Weights of a small transformer language model: vocabulary 3682.
Each number is 128 + 24 x the weight over the matrix's rms, rounded and kept within 0 to 255. Layers, rows and columns count from 0. Numbers have three digits each.

# layer 7 MLP gate, 448x224, rms 0.0592, rows 0-191, columns 0-31
095074126148088109090114160153092116127133174148089136160171117165135117122081098133112144123091
147157160146132125148133116112134165112116117113149107086151107126197132124119139106190147135089
094130071121124140139117151125123123155127164135182197091130162186196126093096147149107152139119
137129125102111141102162156160143105106112136115133131115206116159136112130141099119128088139093
101130176131084170090135151131157150160149100146129130128139109143175147143127116101125143178086
146098148092120103117125151134145106090136127132139124133171155111092118117139135116123102117115
141115154147121134145130111105160143074143163092126105151148155115119137142123199146134142122120
146106112157095119121126127117142121120157152108122136143136108134128146123122125113140094123158
099133133111167094143145072113139135105120123124125138158156158170146113104124140172122107145133
147104122163129130115118134107130099119165192140117101147110120131121074120120111154135139112106
104120124136149114116074168138152158090096144172114124078141150115130158143113096119140098140126
106121140165148150154133135156105110132078167110121116164144138158134130123122061133113121133093
085128099142133121122170118113114134112144128125152093142128124142141104135121108166139163112194
145142128150112092135121134133134119104109092128119089122153153148136134145147135114125119138110
105103115123100115139092156092116125125145130121163125103126139098154184131128089126167165151134
143106129128078136128110088095112158120081169138144107139113124128126115115127088090151117168104
130134143157070109169157107104128110147113148123108130139132139093078137125158135075141117117138
123093116131141087092128156144157165111151123072130160118103120116111114138088109117121137164126
120144076149187117148110148160149110104134109138117101126136107125102132127112113154139126130156
136126078093107089103134133152155117120138111099144140099121143132119117168097161117110138113184
134124053098132132078115119078095151119089189108114143096131097131150106106107111131141114106135
110141131149153182033133093101139073145157118130096124099120092119125142116096186165119148101146
120094124096109129150158104087098123134152074120086171143121129150141118170112085109127143127123
135143141130122096098129075125109149103143078133116123145150121119155106109111094088158140118140
089072123174105117107167097148108150114139144164142153121109119097101138114142180116154100146086
147127130094045127116140137125145124118121141102136146120152150089134118093122172112078146098135
070172138122132183117155107127155137090146114139138132124128135115104170083150138100124154132146
114093180139132124120145147139123121104075142092092141111151119107153157123166133084107099105099
082108136150135136160137119149124151089148090150119106120131137099132115099118182119113168124130
144124134144126133110145107111131101149130107118143134122202116130127085078102142130138120147138
089188106155145105128103137094099130178114146141162153139103088143141134170125135094139094170123
106140161160115139095118122175082103153151115128100093142130154155115127149132123115135158083143
091134159094106151119142134117132114131127122149129131125130147130112137122110109105104100139093
154075147163118094120094106126127115129147092101166144209113149119111131123117113149112170158102
108105134112110141154173119143130116120132094147125106113165118112078104123118134140134157094112
109130091158104135121129173145148102066139133165132150112121163086106135136110116121141139158126
117135129167122145075128146111120137112123126116114130122167124141132117110108115135125116129125
122146122149086142091116151148161132152080132107123129117154121140131140124147193110169124147127
117089119106116164113075116117155176075118163133107151113127127088122127126118103106106098078160
126191166118156140180147126108148120111150145112124126099171126142111122116135149139160116152137
096121098156154123106119127152119111096153085158138121107114147107100112121082143134143087175103
182125105134148120150125134113125151117072175152112136121143149163115154101148112134101135052136
122146139103123119128158089092174152123089158145158144122092137127089150152093185139134109145129
124129111125121102108120130107093109149115131137132131134157104135094134176098139125153107111136
145130104146158111137142169114135099143150147123135138130175109116145114151112091102139172155099
161136124112153134131159137104166091117105124184081151111139083107079153127134126112106130114072
101131122162133098138141102106121128140121123133140148138116127137076110130103117157122166194093
071100159093136130111106115149105151107147150159173182139150138153106093146116123088104119164078
123116123116146136085188094153152136108133099132116138124110116140143135181127118098093153148119
146079112143145146126153130130138106127115084099125123123133154119129118083141121124102132130154
096145104184112094081076151115121115144135124112129175152165107135110113085126159140121097132122
131133164129160122067112127130111127118162147115157118143149117166166107096145095181148135144115
158140117144148163136131161108114143121152116128146135124148123159162159132076147108094143150100
122147172125097163142157117104157134120131133101110134140156126147142126121122163104119125162131
104105112119103131131148129132117142103107130111110167149161162139150126117140126091141129117104
142095118199119163135150111121127144151107159159119167157160100113085159097125159107106113100141
144109095130113144161115129132114096138123143101118178112119146129108147117123112117138114145138
146136168090121107121120168126148104111171155103130127120105093104182109120112102124126142128123
156131114167138141107154166139137132095129135091120152109159096093147137167140085116117128149112
100140176135113150125117120126153137167099107133141161153117138120127153133149119104162144159089
143137159122156145116160154120107135133131110108132155179115126096097145133129133116123120167094
170135085153100090096151120120075140133148159141122085118143093139109143114134115136073164161096
126091159125138154097106151129183164134121156095169198142164159145162088144130111153107121117124
155146082186122163114112155083109146135152122088111146120126114112125173134158117130141140174142
127181122143102124161120135109126160121084100192105115091153116131148116137125179102130153149135
108142094129120149112140109127097171126083150152152113113109117080114187152116112090138114139082
087091169148111147115095118094151156081116159088115099146095137142100146135130098133138158117135
143065139132089118097093093096143080100135151139108124134115120140146109123113119107148115137156
139122102164156125102143135113118148135089094123120129160126146157147121094109134117139094148094
094125099120113108091122132171111137135121124135116146130155133106145120103118149115126117113132
124093118139126130072091169119152167122118108111106141135132103128140143129160159106114106132143
078136121143149093124105114135096139145124088065087160131135125091075061118086080141112146113114
156105147134093144168158107140092110118137123113144135121144155150102141108105101108089117123130
103123092116140171141107147116147107142137112110131146125123135112152111144122100135201123158112
150175136091052135116103109133157145122143136142170110131145138099129103115104150121128171138138
134127157140116097146104182155143160157140180131137094062182123131135070126102104122130164103105
143137087133148142141149150125099103120123141118120147092135102146140106101106128139131092136144
094135121118121152117151105116127158131109126136131211159095144138125128142113139155138106165126
127078091111125132122142139118118131156161167109119105104130174150156082112139111097141145112106
087144107102077174093054137131142124119104131136131118152151112088104116148120116122133115114102
137143166159086118162084095098190112153193118171137151137085127089149134141106117108126146136107
081135125110117149157128140131142116137123181092134143069105058122118168118096152121138133130113
106129144107153155087122154125136097105129124097127155180169113148120112119140126158130097139131
142140129140114135143126104112157141140130120103090165134118103164150115113132138164112130112102
145134149135119149105095141092141128150153186159116109133189132135135129160101125144104084113137
143156104101140153138126152106166101102121148116116142089146093095146140133105127126140135102123
154137131113075160167156126081158147098113120115102195169151121144146137151136155131138117120178
140119098123118082130134157153163154125121119126099147109107140119183144147125126130113157089148
114166128100128131114095126094133118096146088148131124132169113120099105132090178104097063119146
123113160132152109147182133150170149107127145124098141159118137131114161129137109065130151141103
101129127126078115066130104102136130126131122118163121135129141130151139133113097120078183123126
124135110134094142108127126146186116117114127160144105093139130113123131121110159092126153164141
120073162157131140140090118103114083132100109120116160152166137114117083123095166129093161106119
111162117104099141114149130111151146120161130120120105128137111145178105138108104090108165127139
132118157151139107149085117108134133150119141122172141091161113133136167124098131146171134151128
121124083122112179126158150114135107143123149119115118126132112157114113107118115155143146089138
104133146108111139086118148134120125120122139109151120091140139145143128149107104125090132121138
154114130156107130140134103116150153122114139115145189133093099142138112101094084100192152143145
123145156131108188081168109085115125164112123155156118171124108112133165108130163111151119146112
128126169145125106109088124112161128109074201111112140128160140118098144130136143092165118124092
070144129136154107109111148076150127121142129143108175145120139133092125117104122144165145121078
136109129131121157142132123140129114158156124110124105129168095125144130086142127144129111135122
072129130140080139111157118118122136136075116181150141105147153147086131127137154127143211126104
143117130101122088148120153126101096117073117123158102121153149152160167080140105115124110124084
127156140122153135129140134130152130092117132122135131121149105084117123129106115095169129094149
116124123132140124143115133163171143124101126110120179178138142133128105077137100146116155139129
155115098126173156151113143084123155109128142082113131114127150153142145119128146135085099147168
110147166097146139139137107156141136117124160165137135135139105094111120143142121129113151150121
111119128120096137119134153122130113128177119108094142158137127096149135134076130106145131149090
159147146147132139156099093141150107119115114122092173172125159137142142145136070093138147120127
089154164133149135145144137111125139109105124103122156128133120164176079119113130167114129130145
138128142189106064123100148125128092140130131126135160122125140148146140104117133142164093149126
116148099083121119142127152101092129118133116110123190110148152070112111151123149132128107144170
137155129113180142115185158142139148113101088122129139090137103104081083147115114104158127170124
110146113153107153106132132119125081137139126107130121097129148170123132158149177144132105152123
186098097099121166127169117102181190143091120108130149179134122133140173103078134120127135139141
115156142145075113111129152117163101124136162127093103168154124088105114105115122110179139126072
123118087124126128107116131126069145147099143145137142098174106118108091110135145083112153163109
149078078120149127110121156131106135140099138139155116184108132143140115127085116125152098140153
141146133157099129117098147099118128132118120117155138147080110116095134127109089077144131122118
142142155144111142155158117148114163178119122116087148134127171168071092101141148097094140133081
119118120161071140134150146090151122070131135086057155105157133131147161155119141115126136143146
125054131149176112125143114139139169138155110118133124127116155170112130125113145147162161136132
108125165127126113083140136105148124106160138137118122208136139137127112137117118157101128125135
134098120123064141156187138102137112096124096156077176135126104076158152127114120123175156114138
131103127114122118153091116114138117135126139138103128093140107149106113148112059131145142153096
129122079153109099171147111145124155117107159129148158122110160116115089116125099135165180152109
152141163140120138162136163093147156123153141104123142120143120105121138125111143133153154104094
090116188162127106144136117117118119112131161144161117106155168148130152187137162134144099140132
126136126144113094092126118116122144114145126141136150099103110124108130122144123114107122146142
075144153133120142144121095132106188129175086114127113096115174181142101141108154133140101135125
107145111129154101144123106117109136159128094141097171157148178126099099128102174131141134147072
182127104140119146109137118133119125121141103122136098101130102093140080145110181105112092141135
104143142095138170101097146106128179144139108115074157088137076134144104139113082081123147098158
110153129156162132127161107111148127155153109108135160136111102124098132089141176106164122104149
164113145133101092114129117084132153161147102109116126082155121138167137140114138138111126091148
115161106152107105110136124137158140132162174087112144109101133105102134126129146120147165141117
113049107128097136133182120114171083134109107155109162170118120135146142145144125155097088096130
119124123097143098150118151102088127162132112072092116131140126102129103072101151164136130121139
127146144137137129130151129119087177114143134165160103127130117145106161185100141134120097117146
095139082129140156129112094151129095148126134144141135107115105117130160165140164125124153092142
104089111147076132133118107089112117099082140109126123085110109113102082109116169098101129135131
143087172111081181173164129111179137137129140091164097140139116094132125126074117131161155128104
127110155127140139119077123093141128121122138086120096148136143112170150178118124122130084125155
125177171139159122112099144139155143077125123148136190156133104141121123165117122108109138170168
120151156112108156145118148109134096126129108147166102171142125127115126110116108101186137111123
138125139137139111104126111178108108098147116151138133096168096117143134115103130132128092137082
125105115082109168144173146076114123112126125103105104131135090077073055078145114092129111074130
171129107114132162124101085150135170123079112144156117093174143121147113123115124144123144120128
165120144117164113096105106084178133184103124105126084137147123164113132071103098127174167156113
109060160117112136151121155164143106116129145165141176173140198102149132148134142133146131166143
120120157153131126134109145122143139115207108114129137112110155112128126121114120104129161170123
102117129138081164123099139100133088129106065111125130104189100143132121119134103135141157153111
131124084128121132132108124119156080133126160144144120118166147143118102159106162082111155166085
112161134116136167104137125123125114101159089149156159139147056146171129153123152115112122139146
083169094143124135106135093147138148122123088138148132136134183156051099186111156137083098115088
158125106094128141112136138131094140092100157120080147098128113136076145107126131112178135124136
172104122160167127111183155147139145127134112153121157127142132120141134146130149135150123127091
128121129127142177145140144184086127174115121168170151164148072172105090119140095121144133147129
165139119167133136105118110130147128168129137157080111106141140135165096120125164091114178155096
146115117177101127087118119117127150169157155123174149137106145154125148139114153130136103138145
112147144080090160142154153113130095126176100180156125147129122105111074126124122134131137155148
116136123161100094131095110102105157136121136135198132085113136166119070120118144088145111188090
094078124137116124092143142182114109126125145137160148134084123114097112129135128080092137134128
144121147151147160133139119116106109145131133083163110133154128127124155130121135153125101137110
087127142161119097146118173155117128142113103130124174163140109154117144144146124154117142150133
166122159161118089111151126092138119089141096144148156101129122119145145101100156122160107140137
144104119177112099105139123091167173123123140123089103134096106093126113135094118136092093151098
160129127184126112145126114102128159087116093141108138146185147144110123126122175132131116145137
136129118134097146118116113150134189112082134084109170123149125107112128109137120100153131142066
135176116152123122178118096125144177163104111145194142095145109158095088100125161105158096112131
106112134151147145117146127110130141113104077116132157147101123110181131156111102102161088122125
147141102162135129134122139127143133131133108105130142146160139138194136094104085123150106102077
126128156126074088137140130108098180172095115130128088090113109081147080104150130092085142084102
147120129138142127143062138074129126101122113140127126161147113115138189077116165148127182139136
093071109152137093118121121118114121130139122135139144095098139115136106146106123131113156148086
153072150142109164143112141131114093151109154121114125168125144100159160104103150103142133094128
132116117117154157130137155147111127076118146137107159155138115117110118137117092099136088142135
119091114119129109089104126138131143100167132112124138138106164134108107117105127152140168116139
102047105136132146128136174131153174077132119138127134130144098126119143154117153119130129117120
080157144117128156132161136125147121153130112148083159151127113133093132117126168127130108172120
129124115170111118097109133098093171114174153150111118156106115127143110125100166110117126131094
153098106123118148119132140106151179094103091107136118163128119116147142116122090104122198131167
141153138091159120135109121117126116121128105122143121107175130156166136132101096143160122172078
110103127167131134145107120074157130154120139123115129136125123121120149144111112156152146109124
153134130173148139144134113143158158100111116137121189156159142088114137132128139089157128138153
122114085148101133128130134110100161106121148109084118107124156138161128158125088088142109154127
148140126126088119122147118079095146124110120119140097092130144114106133120072151127112144117146
124128135146120130093162101092131096186146153134092151112095115146133126146114139123129127108144
092140109121138165134149134133161129128116126137106157141129142150116099116109115114131094127064
118084146140109155093147156134144140125165133133127173125127089162145105116139137101156119176103
117150157110106089072158141081123110112133136152087114133091155131119129153142163097180088114080